{"n_layer": 8, "d_model": 256, "n_head": 4, "n_kv_head": 4, "head_dim": 64, "d_mlp": 1024, "vocab_size": 8192, "activation": "bilinear", "norm": "layernorm", "norm_place": "pre", "norm_eps": 1e-05, "positions": "learned+rope", "rope_base": 1020.0, "rope_fraction": 0.5, "qk_norm": false, "attn_scale": 0.125, "bias": "none", "tie_embeddings": false, "parallel_block": false, "extras": ["some layers without attention", "local attention windows", "shifted keys", "exclusive self-attention", "attention sinks", "value embeddings", "hashed n-gram embeddings", "short convolutions", "an embedding shortcut", "learned residual scales", "skips across layers", "capped logits"], "init": "uniform", "init_std_qkv": 0.0458, "init_std_o": 0.0, "init_std_up": 0.0458, "init_std_down": 0.0, "optimizer": "muon", "lr": 0.0066, "beta1": 0.95, "weight_decay": 0.029, "lr_head": 0.00967, "grad_clip": 1.0, "warmup_steps": 200, "schedule": "wsd", "decay_fraction": 0.715, "decay_shape": "linear", "final_lr_fraction": 0.0, "batch_tokens": [32768, 65536, 131072], "seq_len": 256, "doc_mask": true, "train_tokens": 551100000, "steps": 8759, "dataset": "wikipedia_en"}
Each number is 500 + 50 x the weight over its row's rms, rounded and kept within 0 to 999. Layers, rows and columns count from 0. Numbers have three digits each. The size before them is the row's rms in percent of the matrix's.

# layer 4 MLP down (transposed), 1024x256, rms 0.0687, rows 816-834, columns 0-255
105:550497498469488558549433500458515521479454498497558525494513465540547517507440543503643548529472542558501478539456546479536436508510469450567477496490575511522432457544495552574477515481510502557439537471461518560512507520487552599464536514412417555478549522375438471413485464536481457504406490504569521545450502486465490407410604629465502457430496456451494375419534547543559528477482480515546560408508340435477531532492533547465551452449461501500443527494497456464504530482560513568491482512529490553530595437520463521408494481455467524494401530505339521552445484533563496445574458418436560448470631476416489472484497505508499468520537516488544517438466554489534578488462467516402583527515488481454530472546543540617612522524529502539552499484620492554365535492530443
099:435437526489485558499535426529522565527456459526488500500606483629478539556404507553402493568512649568585562498577556453501458557489437566505458473496517539499485483510461641548469458514489521407505469622498467557478461535478508607474518439466525550494423437478527514493386484500408500455418591438424558586450502454454499541444470545490415503485475534414460503518494554478460456541593488413443391474574417544428516495454589609445603499445513555535420551478506498459612451514538590526471483456580449427470462575476452489539616605451487492523520523493496478472461416474525544469539472504497477522487490461525464519515475508463469515496523515475515525532506547480522458429493544548466431612511476484561506509463564487485435471514517452506575404503482499538524527516474465
102:528586587573538604446425482401509571466582465567414526468511493448433515483509584533545513579486522444469449475495538558541466480565517496532435447449503545482547537540512476557415597492578520452494505451544519501544558448397515508425453507396391436452537526490508571481451514602453482417501545509511578432517637537486468435609479389525476494449463536533530426537563532508546531521474556519458497581495581467504541470545530423456512572460474509477522495495436478373551498474510495521524499567465465413419493458548524537506569484469497449537441530484569428589471476563505556446434486507513460426540559515430484511535367443559469456541456529473480534502459481505493679473480476435485536488486526540454467492549465497512465502547519437521431619543529454515510466422542472
101:485431505544452512511583459497459528493573553348433553604533436453541542452469401488411525581598357475596468554512482503551572479577540479572558540543486445489482373394513430466505643529612583494462498461496461431517532433510556433540488520505534516489459457574473510482486546552468459475442432362591484520472502471490445496484410459509509424498483553567520536515459560588532503529483489482478512496504514567478454516460483506491434454463515484464477531567460598495567533565476537503512527513529449617524489468473387478517565470497498513613446533478521496560516500547455498561491582498472476512463583370471497561609524466489541557496495478457401459477458469477466560520485530530498561513536490346506511480468473537446521478465504486485495461416521497545474488545538493
094:384576518534466500515573522519506515530475413461472565483537475580605473462561453524594508577456477513458518430488478502553467521400626483485572529351469489449541537477528535509414426426584561493523527376500483486451474419563466593483482407439475463366523533436529471583505609523523438479492515488465374505532519450511531541555474496515563496507504504503438469487484495520449524427474526484509509534498436471450467517580464562463496573498552588500516500494485442466545516470513435491477457467384533443504579478651532505494531492517568499492516489520488577587430600455449532514472488491544418521494467506393526465559490467497546506510490432466538366502516520423486538466469482476493568590509590529555529485538429597512501514450442491449531505504467525467604564587525464
097:456454455436486561469361562518447508573543544440451481401626554400517436527460502538525442462587507417496424466444469506398454572582498477532481532537485533504448502455512557516478537556482583556521520548452545556495475469391510519512484580484565493514521533499554407500586513462485549547491500499533532477491530503421455539483484473601466333501491549539474580453468434423480549505545564546543461556459528495478435542543473557520525550510502425538542570478503455531511518553476475478466514482493508506488416503477515474575458562415500469486512444439416447523496480389469482574481527504463606492598467513486459483533633547524477546438466411547519469421500530559551562471518461392471508503579475510536614548587398540548543485451517509479423567477586498422453553473560476
097:498521467616540435549393492564501582455430575444550449545485547526512526507549432476426484464501501511511554608421444485489503485524565529524538534550532540445490665532463477494497477545482491508484548495618450539433432510472460436486543374470441542508568456501477430531484470435487490500498478547531493557481482506523531506460480612546514571428409499530517578545584462435517419545456614551490453571389504537565554462462472413532506529518423442483546435534506584586462467501445512498505488477583484500546412523470412456449508524464529515526500643534450438519474566398469524389484460418446465485420518520521544486532511491586496472464507426583542520465470524494497475419504491461584457528515487475537460540536435475499459524512541586489601556500534454578428461534403535
100:524473512452590551428534515466436526539499501511476438470501492506531447437584512419482490553408441487497594480560470448436497448567453435546489595506405584505475541438431485516534538490429466477567424482487507491494421542431502505421520597486523565534458471451535451469480596453518541547584525508422563458521488409480493502530428581495546475600445579458468502509470539531493535552594485528545542568520441405418513474500491433518584492361539471501532629519514542551464641517477497506431499469450503511550493488471582481587468438421440487475491543543453537566525597495545525479560512440517542542547499499512561477453431562493527499487565443533500539539512500483492441551431527389452507492547406513451433476568458545407572489543500442440440567409552587464532585482490442
105:466471459470529540521477423493472531565544576543508473556434494515468609499528382428531499433481562561540553550467553483507581482440453470480565534538410515508430483546428512502420527539447422472623480516570513531515425440472466552429564420512416508512474520568505516513529425493481572479572516442593499409503584556558394475512540468485485511479477524467479519427513441506558550512528488457528571455571505606552418526465536461573439591422456558495550453466590478496516592463524564527550525484493537444591556439540510483553437431585430517551503554511525430523470489491484499446484506463481504381471588482546445499535473454549453541512441459601453556532453437487562483488425557509438499494448453507510453503647437518621459450419519494496501457487478416475516436429436527
102:507490500579418520571535512468537481580434471521546470589473499489420481541590412507579496562505546520387488492575504534532526507490528566462464411461544445460500452485416464538550494483555459512550470632544590457466453515468489459372466521555560484569542537571554540477437512413474470467584528554550509478480445500473522461349483465547511627531528540510538469533652458572449444491465475470407402462480448522511520483467522477491484483502463439484440535560505524521573469510544536504487414500382467484450525480521541479528539529510535503405517508458494486486537505589445478467511558411499577494478435590444425485479494487505443522514465472598473581545453449429564446544445514481556515570483507487546485440490599509400490490529543532493515487465433464471577677566474478
095:527610401435499446514564415488513593516545452508444389506504491496555466503487419528569465489483536585469441606490460547487511511434479575533484456433549524530445528425508505402508559518444506556514567504567414594448461467478518491506509503554526516543478495440507582470479549556461560516471488520524491478469588409497545451576439521511478541481539473584413544473529528525514534517515494413475475399519498477523482391515440450492468519575498435478528405429414566429502581539485540500510613449455470501564571535440456508465446489536541445512577515533423549508530482568447380461594546557618498552413592444504407473478533498560500415539477529609516501443536515608505493491450396541520568534479499511496450522537456501486554591512417451487452465435519536570539448508452497
102:556545482523502459477491561417427583477559448503535425515483506509474464482611502508580583507503460511608465529583468446572596521442487447561558394420579530480518574485497463451525568441497494420455556520498570478491481490494507510432511521526441503511474464407529479518441435460482492463514470515440533536562482531596447629558540554548517446560468570598465514580528421521450471521420480530499478459484521519481480520542382471542375532496537550447546420438574488425527501474476439503588416544426487500491402486562547541535581433531621540500529498510556472534556506511496558508472509476546424614567484468486506503501495478453508498480476538376398474423490487530475432483584483491564505527411556546508462487469489427540512383462464437517530515626488500453534502459531410
098:428463457456507494454487540562527417537466487649476495543487601449567570517435584432524519485387517538533561527416487459503493416478538425562496509532528549512515566433463525438524532483477475552447440574468508507488539532480468521564546565491456479606591515513449520435496444491445521481433506528510578432459457481444493504504599479474452461419596430448448515514509466377512539547411547453532460556509449463507397518455501435606490525510565501387482545515458517494486484561489624437508602533516516566573522483511476451535475514529461546505491531538521558540490480504542442463576562525482527478366438385484506425488517435448479617492456568502607420454409564488519509548546528551435572465520466558516617544413546509477467513519528439528512441538442505472514509498512534
100:476464523508523426530493446533448512495484497594415553512512500468498458442384501562427513549489561609498503394493472511571477491560511411497522543498530463467586439487514506455504570469451433550465526503539467440493496461416539525511513460630589573547540492468589459411452432475484553508510585548448445461420577469534483353479496525433491450383512484473515566520498427424491463608503457519548520532512481530462534513604438499457555532547583444438579611489467529483500465462569464460509438563522489468487543538457521517471468471532452500552542398591494497514497517513500433587481475472435493581500367548630528472589426416503463512439490496552531513508529536518588428555505435459519493446486410483548479540468561520487393612508503512562482433517552545469531499516537520
102:455494548390524600467460494451583491514522528461609472507480488588443485435531509563537548425608521510481456550498475470566453493543455557413359442446502519577472470557522496506477485433488403450534437527496537570518458496506482459323444481476455427442500504472642559558470496499531522468520518402546489498483461535478470473538502527455527535504580513462497581487523378582448494490599580572519515529556419574588517482516501471564426503627468467534524548453400517572520512526477417469479477490485540524574489419426513553596423527503511566556426416445408560495464466513458496558451489475515584517428573486527473494537510520549510431534500485476517503484555555564499516518431485528519415380542528501564480502417563464539538553506532574492518450516520472509512448489466508
101:518601460530484568534542458435526450464463540471466486593535532486412475516508484508423581531597480449550451531465448464586494507453438544534527447508427421494409458507443448556546521479537517462458555519533421529448620459502389515590486519530512520424463523447565459479500498558527530527502479443543461434566383540511523524513537525477523433498526479466522571534489485421424529473545546545515439530422553459461500449509551498538383545567515502483494474426465586520567522441529528426486496557542568582512479514395454420512567528576467456572565429482442478455446563555543529437469567427450568523554494473486434509505529512603465540551517603555385479530473524493478554471481493434453531509470523567565560449464485563444516410587422551561532395473603476390533463463504513
100:506520452565393523576494456521392472476511420489449479562473476512476469528563543528495500493573459527498500554558619506582442422491486554471432443461537533494457472506468515403530506569592511549501523610465467490475550498522380515503524474593436517438502515541499529498471484507506501472428496533551522508466581473493571469581487457599426362474558568492502475505433454496453459511429560557361464468617411504474452579547520610500523461562506524554516573448547531472554443485530485515532487501509497554546484527391561472535508501596539508501470544442483464561468523440533400606420547497545489581529477429475524543464516342523495524482500473381527489486458458535491507426519478492520605488514496493522451466503474482598544461592492451507505376440441493552540503531412486
100:423512557532436496478459494581433520473429536492443527482509566594481563534542441515520404520541554519465425492454512585378462493489388554491392511474486446513535494536553489491519586499509457494587546490512449493494492426492539451533510480486408491425525522535523466441530521544575490499476517465474448474420458534529561450461581464440467443552457368434502582524524470506435466464538472376618578537498510460509543488526545558574539452409480505594629519486611445533554522411480527509487536556486464494598562519539491475477440498462561450582526443584544512467525464523594460490593507497492517510418503527522558468438568473532522501482460572477469485552551534507584474506582482476532473412469517445556440430476527463387493521525482448521397454458667501487476507453498543
099:463523581522534571487447513459500492569507564500531552447477521580530513498514412498518505466523466639475465514455541497604529478499524449545531474512510533525530482482504514559549507446527427483509459597455562454435505496503462537470568357497574494498482457550475568540427552547451517543413577488449438586562473512482581496502487596556480728563532545456486516410535504467599554450465499589535521529496519459502529440508449502486535542498504396580424471493499473590572428479429464412398582496518499489481489519549505472431461563511507396563517481481486499537453546476477512484454557540490474445472395432455458431490485490588523543489449524521537471605511464508541534458409452483517568500446559512537407430501394465435462440481441455523540477519494456514461426434427577
# layer 4 MLP gate, 1024x256, rms 0.148, rows 817-834, columns 0-255
098:559414585515424577514554452505480446436498471486538519497588501564550507492426473471418593496434489504518542471544535478439559513501458537543453456477536567468474483512431588458473383522550503436583467567590443462547488489585445520518471391559606595488466528405531458520525475460502448565503503457584501577463504498478471511531505482472486492518556463481502479464485572581496570532527472325500442451484548456508488383509562519462498398437481425532508380421468547471549512486549480461476476456493485529495495513375532519618549483528523575449525477450491505590546445497499535579465561514493522489447557419548492496494565570507511372517469451520556483506487489511476471497464461513508526438505422541565496485431517480447450457592535627515602431516448542520524598593513511
100:484393547414492573582552486515444432449463480457458493439380437486551443504474473496493550449405505514486496560507550441598468554496504515558502505487480536472413496486580470536501487547452510448524414621504517382527506510481519594486422484553623522590499514500529477519441462498571481484458524534478386526447558453492451522514425572472519466550564510463498489481526401588494456412526509512569434494545451490473485476455534504551513480469567548464610503554561474520519463474478509483599546533578464588564438505486488524533456456525585500528530516524379556471501556470496480563502516495415486528581489619436540437512529510542455513521500576461491390555343533607486428428507567581486549524543531485473445569441495471475551469493520519456442450441486537479416407555525451
103:512431507563374479494543526611539477592505443465481534540575535513549603534552468432491499600459427507568368500511408493502516521481459576465585491563417488475491416413565601543531622552442469557515491478561479486440553450527452329494549542483560570555436417415500485443433569512469524411553461446487509426529472504527554478496435483513491484506523472460548493432478496544488502529517453518402535500503418561506467575429450581406438560501553544444516497519504472557553532422493491498533466513513388574525451440539470420638522445532505515515531505524495503556600530475530554420468511459460527475512442467538543456498531498517532574576476484519411446526508508525481509442495551524537520545537508420530475573484517528458500508569456473393509528455490471578505539518440451
095:440621611507451542504545557497465460515507465537575529456567470565459472462459439590493474498503492546467538435552474564493543528496521535475541534582490542502582521507590450521458490557486565520604449475477489548488573492493594524459428462365576521524495482493452476399546492456487501541519451538370414424504500514524502497466524445512441528556506487515455508459488561478502544407455526509504547554626620492524479553630495518473446514455503586531505449525531473505563538436526481416519438431516491495497577529475467543534476439462549474471394429525387459563385469494469574557456554490507445512492478432411462553590528433483449547495485533505543472469397627507551469535464551572469475487410383515504549460480522535516583422585528558503503477486493474531444500445415469
096:579502580509502495470482456550595478412446539499567458480519486512505456453480501569459550541440403514494565552509478488504556419488487435480464521480495511425478555426489555447530468484485495539459513534392401535496514581527545537461613483566567596445541512556539506493531575458470588468410523487432497467488483505572575549454508524474541493580403418499452454486570493462667371472544487525518448494560489439548510567483430485469509491507524459449476392576482521484432490436495428500452525515443569604471485458556435485542502525456500541502593593544489500487515512451455524459560474514497552420494517540546490503464489485487557452555463557468426571496537478465499613481513477489504620524502509482563542446380581545550537355488476495489365471497508498550502604405486513
103:557529501466508490457511451477478471556538536558511493491486430534480581601539608424443465517417507523473395457623506396438557535530516465469365479451466489472572430586524513549561487435536491467573485552462485501452437529460495491523491437515526458606470509541490543501429449487560505471427550553556516474568589559401513472554515528465583540446591482457472561473467539514514498508493489525534520526536567521475479651511521531508536550410538446515490498573434416539484509552497557534591460410419523462515606580460551527498499448501430423478509463413504569531480478491443497507452475529491452433551476476392497555551462474442494602511476589408479511501499497461466430529527552483500420441404577480591543628460580475568501450503500442544441442480537534475480465431512462
092:542444512498547507509440490506464455554523573443548513540413475514531538570431491463498503512547450514566575581371557396464491438491585475561576509454528470455399570464501470453480418506555504475507586533530531610532499463460450495522453390554489561439480513510462501463485534511468516552428423575592475482449442473387515538514554544509476526493518493403527484486592541556462401510517447529483517519548613551504582514569472539472442522483567520535544570468501483476405534488443511550498455496561448502553408508482437436527500376450498542487574482613430436567478537461464565502437514481500506518509415597458433546507481433506493424526484572475561530570512522471505471505470484512447594441492545379548467461586415456525512475516510500545512574535336543501581505506525472
101:470484478545548580564455446531528549512568470544425483439581536460561438513551515512413474546467475433461481506413508486500381532516548473544569570452613458485511467503487497494597527530479438476478419478424391548450438444468532364602377562462509546481459517542489506540470485416505423488470467518506438540511463498535636532476527541465488511530507540505593463551486477516394534428507515489516495532522511469489427365492452473521413534624524459435479490477540513456571477553571544481529566508522497458594529544562463552459536463434470496492514469468530484527495442454571533576476572544450498567425491484438435443476514583457571541497498466505491533527462490454501514510487475501435466526595560433492462529363456505507539501569549464523437529600565487397613563579519452
095:425456523534611513569478468547419537550553512489474489602547590499490462449411514538458533481514451501537481483498509537496495576385388489501560483534479570564466449511511600482488491406401475393494463441530501480527509448523513539591490507465487562492385604469455408547463466474495486558364505479493538557530508493513539488443474419514450482517503500478477451426516593513592603493491504504553529448463473505462499533543488571480520473536589567540478533450489448510503478490565553501480522451511496483419483420432527402534516513566558438494466487487363512557490482526473454553494409527561438429546592521530571498555524592563419588453512516468517535424555535505461555460488482522466398569520505487546506480556456487536565477430503589454629451486540455620536516395480521
100:569506429542473459565497508543520481544403538565534511432504567485478462490475520493521600442552599603500488479449401489473446408583504532521442555481452489510556445565434595448408468556550499395446549533513436498511478472505465544446502504520503460462585547531503499495452409463489564453467551475538668391438492515583501517487523455552522566594423604445514449488545515606455530490472495476556514430455497466574522536599464450478531440523453465438492495497564509501526557489456555577573392482491499555472541518489494454522433528462553452596429553560457541400479488487485474515456454448526403516503514458590571545528561399523520544422584492415500505554474528529509605481475489505467447512524548447454529590532483497426451433569545450420524491541489506438484500497462447
104:524595530496520505545488450426451431525467533500474547558502522458438504394450524457439437552473552441520650442547483550466543477529598507432484522581535570478430448522580518544482539606480542548567527504448470586537430531527509501529361424464542482458470521488511534454435503470443514479620454517495463460534487488366516449527490425402478423440550497449463507526486512584531559570485550433549559487506529555514510528478442475474471481435488477499486472538537445478499456525553509454589545467508421450458556475496335560433480532500469456566536484462587611519394477542546537522456539521487433517444497550464456519470335539507527481561502570431508470570535477489504480437558537552489531481532519466432468456513424557506491540498589535484629534493463436584525538533456511
095:555479521484499546481499505450581525468542597545511532522555543456477427524506456512548498445420553442454540519506548408456566525514527547568515512482491456415467515480490480476490596442506410463435574481504476537480478441535523513478551464488462485568534511473423619561385502515523555506660501491577594561516433556596414487518476451522417465485516542538483475530439407416546487473450554507517521569450452450511411536490547414418558554549566448376419513485400468534486438508548436518501511598454442466451552563512444578521480547570544452392454510457419538453459499484521512573485514464517437518414494619433424502580532588528517539420484555511514477561479559471409535542546508459471505459460553477493514477474553479512564478559533458557502526556478464476592488398519538
102:510532481478457545452500469507424505486534420480539559484467428481506619429550448492489506419504352487528563501507566481500509490506483589482538573494487506596402524567495480524589376527522533505524550470447586487495485487517522471508441543444457535552577495503488558522485537524456559512518474444505463434466453432542414604552466515434576536527458544486434536447428549493394618427490528523512492472500492475451597563535478601357496461542551487454566434569490495504451520473397561402517500535524460555557488475517561497601469541571544450494499442473499502544530503470443390519547468397555517445518535570459502453546525591457512532502469474538430532450438435461394594498519515488562489462572528560538565480445423566546588524522500482501499491413452583476572487526419493
097:521503527539471567530489511392473480557494515499463483510434505527520598545448585482486557571503494566490521410482522491401484470522342434524556567585514481484567438434559456535449485509538474435519499470546372514389439546530512589586483608465445579549503521478477436425513587517535508436495448496493488527569570486404540470411514491448555570438522491472445502528500453447623505481572493514518459436494480455479465345445549506531435532468501507448441565533482530563501525618554529487507510586487399535488454536484524446534468493617533487484534452539525446506479506562520466471471542583504532467599478416534492530555493542515414544497492574536500465474503481489591454488569459484630507492483416433505548533470438453498559438553509498431431461530553547438523433527543437
103:490505485446467509531485482507548551500551504469513493514484503511536463509550556460409522540534468517570493527449414450517430550453487534471462560494438434503485542528447509494547425540443595474427466495522451571493575470535457606568463487539484568423537454416568457425511648529483559400574465516524420455563480537566461557602458545478571454460576393460529524566495458603422482511579574563439466548479551476448475504423556504544423484529554526453410552478495494455576464487545524544538519466562517468538550562526507418512603492445452429618465495537428551507507554439479445434544561499501533580501469451555556596456417568594440592508545525471391482468456520549492502453610544508531457504399474492529457487486497456465474465522413440422491515434544473542506469476447516
099:568483420596537448542492520597399492622452486542388530520476406376488539518511505557537461465497445501454525565443511485488481476471626570480483402456485482490529436495525486511510521429515507534502552441439577487524515470488567482548497439516464456479475530531485505480537574424525529539523615457421501558485484423466445544480508493558441576551529545410555521522571452513477521474463572507495537538546498532427565453494531467449404596451466553458530595559566511463443472493536529527572478572404453521437489423557504402522506506519488391548492444414470530553488425472460487506587517594497556494484441442492477526551415443500550516452449473435457529470500504519483594498426519597460518467447614499502499433473475466470417513574580474502572533614595547446512571496536521
107:474499472452459528529518520555471486485611550479463561435502491426461448410458543555505602536498569453588608474542454496540605524549527507597443522472529479473498412542539416499459522541445530534423465406437471522490440502507414636548506410428510438526604559491454518513519575485480545620491538503420535526471491493523527468393504450418443507444502552451509448410497503558526478548518462529436472519486482629488542490501563527467480425466435507508582478500521549464446551577537495505564571490436522368426516483559519644478524479540527567462558547432501529508544482406496523437491539522520416518559549449455509539587511460459504487458454550535469543419548545437507528586587444509447470497530540469483439574502447496384468526532496475571477514501470462400450490533521494
093:491448499533401539464471502488453549480505501524562482499556601429501521539409488503464545411518577483437471583401514468463484451508490502455544545546525484453489532422506471541543482489571609551515630377502512407630523456484480457474467489470514506540477480415460424492560373537553441493545558456524524435422439479550507502504530419582541515495494489424483430534438491515428499519491432431397504485537532504396435495553570503550503443524514450488470526519606499473579480535497465587535417459451569444506577496435485596444429458488502517513477517470436536478539518558563427506463549525473533540610605458453457495510555536547584534466615487403521534432536576502418465508539465410502497608490532543537471499488575512562532545507553464607522539501524440455455497501524506
# layer 4 MLP up, 1024x256, rms 0.148, rows 817-834, columns 0-255
095:451525508478515520510446545560498506419468440524533496465486471546616513514395474537391488543501480575542585434537460519539466572518543450555538520494499497492467577493401585554516582464507499538502502492507556508487542500521418525496526513581518434432463445552505568531457522535571467438512469452506531455464632513526451570480519495532551539465497534463533540451476494583509490473442504525479539454461478482578393502532599604520393484499446477467452496510507527621542495440533410512466600568445484524492515596480488505529505478498410475450502567570547422456486450547568617424389388467471479530541467482507471549493484427519536506455489489411465378522492471443483474590567439453526570421413531445413522479418489483495485502583500490685575510581516447515488487511505476
102:506442489452458518478564470466465479543530473482529497526555452465452424590552536502494525520439517501455401522435460500555553647572583428527498492429541352425499590413581401481542432482525524418531555495548480503562489578587521482524502488533602484465455520495502547604428519468630584528539592523426396510509459389585476525460366555532435483482500544561459521490497471545476477624503517478434477361544501431509491562508441487485513489441535502491533556453532476562498518484509478492464519489519414477566465445526444602496438496491545466440477480453561486497482538423571613457399554484439467469455523516480539531467572499561444504511577522531559428556445554485479511460572449483495493448468555511499509528483530511579464506506525504540480519516410449493548412526493504
100:436497494503458357462521465457568495557553491442486551512535496565531425427533484514444572443548363503434538583541505497583478479538569456396540517446503502469500520503435582505479492498520405454446585586556386510486568532438499484425555500560492479335475435469528499495569548467514426462503569457463559495596417464447447518478490425562563436479462504605602526501540549574507526529534449518512521475527539396520509606444508457453496489457567484500471588556413616471496535519529517612422626494529438541454500501438492493541485519515443499475468491510507451578522540485529569477489540551499506402467589535515484494566447573509491497477458497428504446496541482552501486550478526478435399602473461523431506475550449580488459462490464553450459495501488484465534509508585471
095:507432514581563487434467484505456441426483448564565550419535616515580461527518487489439450499446433535479435414472464505446340494488504457500618545594469463483458559523547409524491457448484506466483465512595479502503491507559521509502554555483416434437457497530523581472454400514526554529566526531549501512472508506444458561530573483603538479436468478510441474594469465549519508507466473479523556490444542482501550522508583597501506516474558514604525432536494334531550498465517493520407503485475422484509473483529486435445520605509532444489546627416481497558474490583472514479516512455493400506451490572479558462518570501495482425604504500488459584448494500539593489439538467556512459478516437496536476474485464569401424548497558473606406508546551505565525465615503452
095:428574522473489594422497490557485545478464511407465483513480551545508581536439430476432439426622411544457460551487512545560529454516528476513548507481504502503526442484535501579503575491471488498512487469537470503507455404475501474533445579508527533532467565453480593602472532413565511558574451484577443456424532455409503487519530393556485503459535466460460523406507548479459540532489460444386522459576505587509511464601574494486537470483513433486500533517456550555571482469414443630580496508601518500526534514491481490466492523472545533455498484516418439599518446471533530617415422451439441594522565450412524527440462626514464547485455518478519467423517548460480425472475556549503467508565475406495560583421536434562527556522578534436556491454518504547415519564477489
097:429607545476500473488532536625518558523481422409509522495513526584514536439596579557455512512504439414482483458451536452458542529494507512466434566555480457555479539503492432406540454476485500520498441564419424502439541438550481543594505513509500459507514571556516533487523502483472476471523479483552536510490641523505574554506453540419490526466550462550570586474476412509482442537463510575506578467437401481423465578535454549482587409497452512431472443601537494526494547539413538496459466480442559484457614493519540384485519580569422473553525438426484563563529412504450427543585520467562485483517529504462469513508455528471486498480532489452497422561539566506467464516415571538555419548484539440456508534438564428512558469487550424491543542470588569595513405454560424
100:480581430586447498439546553496564413482520567590553528474509465480502491546532592481605511561502525568529424535524492439446525413484440548472500506507406513580546548557514585486622650507469583539555464546414447455374430470489539560549553444481496503502537432506497476507463477451437443481559548494570540528450584420518556433564480454546523564414470472452446546553475490525484444514557503564538541475499481509524476540412587487568484449596439474493447547399447487366482547561533553513490537522496524536565506573539541427452485429525582431466581487448549421575544371420477490451494459482472465499453526471481513537507497510484556485504423496440459435480450501471484427479492536415465587507430479479480525524501485472537479485508466566467479456516627535481478494521522435
103:516488522555503471506472599539531449403532450504495486518513488519508412456590559546522517567557630622592497512544464485542513351557543499505463441523553488490474549533489477515523516504500495446526517480502457435507478553364623458604418619493488480428491530534463416447550496518504456588527467483512557472444591472431547549509548502489454529552493445571488497494485477487474402603483492528576493585487571420540415516502495505447415477450494525508531457393537554578504470526515537457450515469478447524488411470523535499547527469454539510512488439429503562553533480519486558420431510465490456504527435574377522454459540476529480495528477571454432530472504494520473531477504552486458431454537585493546581579424534473570448485530376573487488550604519501383542445406550476
093:442576508589510562451427521508478558484578474512511462568477465515474497601574516510551491529539566433406454496559503516396453520482603440461574572472452570484482480542503487409493526558482488560491494605491545453468527470495443493620517526534432522570492515426514544533499566506532491538513526429514489541515539524504512464442428360547562507463525476479442498443534386566507429468486595449483510487393487428465499602504434425581518481469506478497420434426574559502524520571523571452479506510431495488524484545537522510509550517437544546539456511578558464493517481501502429535479457460553473609519503581470423435573538559506539415484505508528401519498386457478500475500555588514439509559600593463531441483369446551546517482542461465464538435537557551562418443488477408
094:404530513517510574511418553477498458502497461612543493580469515499485495429511589475479490457498453494503549462563509516420494615485480478589460504530388565484464469491513478580499504511468580383476515471493401523522421571450526392467527502515551481444492565518510426495455510443472483499540535607447476496541491467587488550552519482487552548531539517512513413478522485467502450476569547470505583467520459492636628426527475376549475554543495448447507504504485527507466423545494435557567500501504512552392471521532490546492543527382383471529538453425439502517589481383573486504477533484609418503504554502533466549553590379542543519515455486365517494479468481483476461587531466529543517482512473507465583460593404482524550507545436544458540523432481552566436552442510492
107:600570528498492435463496506465488534470478590592450514629488491505511494507535537533417419599486475463642536452536447600499543473473492453517527535565454526520446525491522492478500608523439376543565535487553497552547492394476454524501402528490557431532517503514514517481456506553492520545533520497549402486508474525479560483466418441493441480515518437503436453488427443404536420491381587498561479531505433488425607531433515518419554490452494609484518450538540537482625462445544411503451622345510599469535590460471496534448450551522411435468541531448525593475489487460484571563513540542514480483553542550517499505524509496587503482553490547470500471466493558430479506523467434425495508517548528481519408455490522403506446497504591453566523556499442476503525509543482504
102:488452419472510488501541470501526502516529443506377451462531571557554546575509524493524457533545507544520490429444493498391463465518487474592574425500452556489612486503553475463475549407550523565480567592466394464501483553558470503460495514478514547504533557520591517518461550513470458441513510507371499404559431448512482502512458474520471504541499494560446621574482499532584491482573549605418566506543566555543492549489493666530428480457445523475474504511469538540608481460474458470441512477417455496408444574485456618481540453527489586470476556433560463513558482557488410532479444483488573407400509521465461538562596532468503383467490487467462474443468543406472538543510562500497539495547477460492568460454506407459522453530605466517481496589485418571490500527518447
100:546554433521530552492542473509523458427449501494531475508489573473529483515557579458497425495640443467520525558556565482452513519445476421555412577492493442599531524622554433522552413481559555595538398500454478501594558517462437489369477475473485510525512468476465561446514531536458596381513522452533504446534448504583535527558518527490513522496475412537477531418499524522545437377543543504504545499417421456591438484448478545590512526485557420500514439538543490560519488452535491477470468541518547523563491494522475411618539522425528515485458521474471484494496482534569567538524536450544576417484582525401425473419419596433618548501473470419551474553533479488521402467492468482556438541522516491449550466514468464502480518565438579485502472510459488495480586501389454
099:559564504476564403501422456511476561501398452564554381532358581620572523525506552529455507621482526511390526481406489486482448505505475479449602607514512466485500515473494528507522527491501579448430493557487436484438482483522527516580495431514485533441449526466504532515520597528394448584493471559494465543489513542561493478508520489513552453526435479538526500553551543535465535530501509377499611518497531431483514508541492636484443443529554606376442529482538500457537454506493499513495489495476402485508508547492566475410493532495495431477496529523537466449534384514561476533422454529456608548548542458516516548513499487511518486399460587484436566537540545477543496419492417413517410554580454492541465460538451460438515516458546469546552523511478471397510592589526500
102:558464518548545443430569503559439537533442492468549440490502582435455526533538523501494541483497661540493526516505476399576513455526391464474495440595485428537449480537487540524511491494462537608428609507506603398455463474557495567493589518426422651502435482480437491485487518457547447507473519588561509426525472393453601401484494518520504551460476563524560472504440549475460532502488525497484516556532508496497472493564499614456496497476470429444499488432570514583458516522538546438502531439509421518488468460498458511556600451428418621533512593535534518537461563521484435473462467557488422526464622512476507533540456532553503449434550572511435507497467471516403436457470476508548399534560561550520587451457522488526449480533563545483423465507484451524469417455512522
099:467535457579505489476414584512503401465550546525486541449508624626529516466438550588526448329570507529433433520547462551444487437575409523517583471526523532503479581536457494437507536396522555526564533581458430517477526468511543458484433529483564516482526464506575523512462496503472499456502432467554507491528516468579471476541512463367481506455563585528465542515557521498510468437442471544544483482484461460483488446459515514476450421422449512601538497510480487516534550480471519423433516462466484439561505469380450470426545522520477472508534541501457443483491528536520447545465567517550562437507478608395457539663453501488503561555476583492460520481505487427443502480527427547461503636549573544498470566425462528563529414544474460553462410510426469592509532517541466
105:524540458478458492408514460441523444514548493520496578500550561471493537466435517514409485608436549538401396556592523557492480507403494499607589522474477461478494512553469443521575484547488477485564498525441441444457442602467478485549520478486522534466473510524561429557454546432440527440395451559567437546468522472461587488502494462488515445532532438479630491574586501409544528575441471487506503467534536506523489481480532416540435443427476494446524475558558573474580549580517545494551487485530500454596427432488489609536478456434542550545505566553506569468362439434467505431492481425540483528516593504516439535461566553578478551436536533433482450571518492492524544433506482516549554518477519358522475550644505438393500542455512459511502516503544422490496499494479485
100:549574487526467385533489481560536561534549477586416401564502514489537526536431517574478512445518592530428449488489443377465419494548389548451538481522557455431519542486532443532497455549534537531508625556470541466562491511373466478521504490551495458502550455495486449494541551495557501468544456434432505506467455442499417584481548505466543513408467464504482548561461503501470457459553519471517467455496470510440399432517512490634500507575426534496586531459467463532529462581439439539531547513482533443524383417441475478443471514514414577478486516437432654626549511458597460504491540519492515576519506461535466520608463567488591495503528514419526530461597548520487379546481484487534443521569509564452501474439458487538517516583551442568482486543480543510498532529451444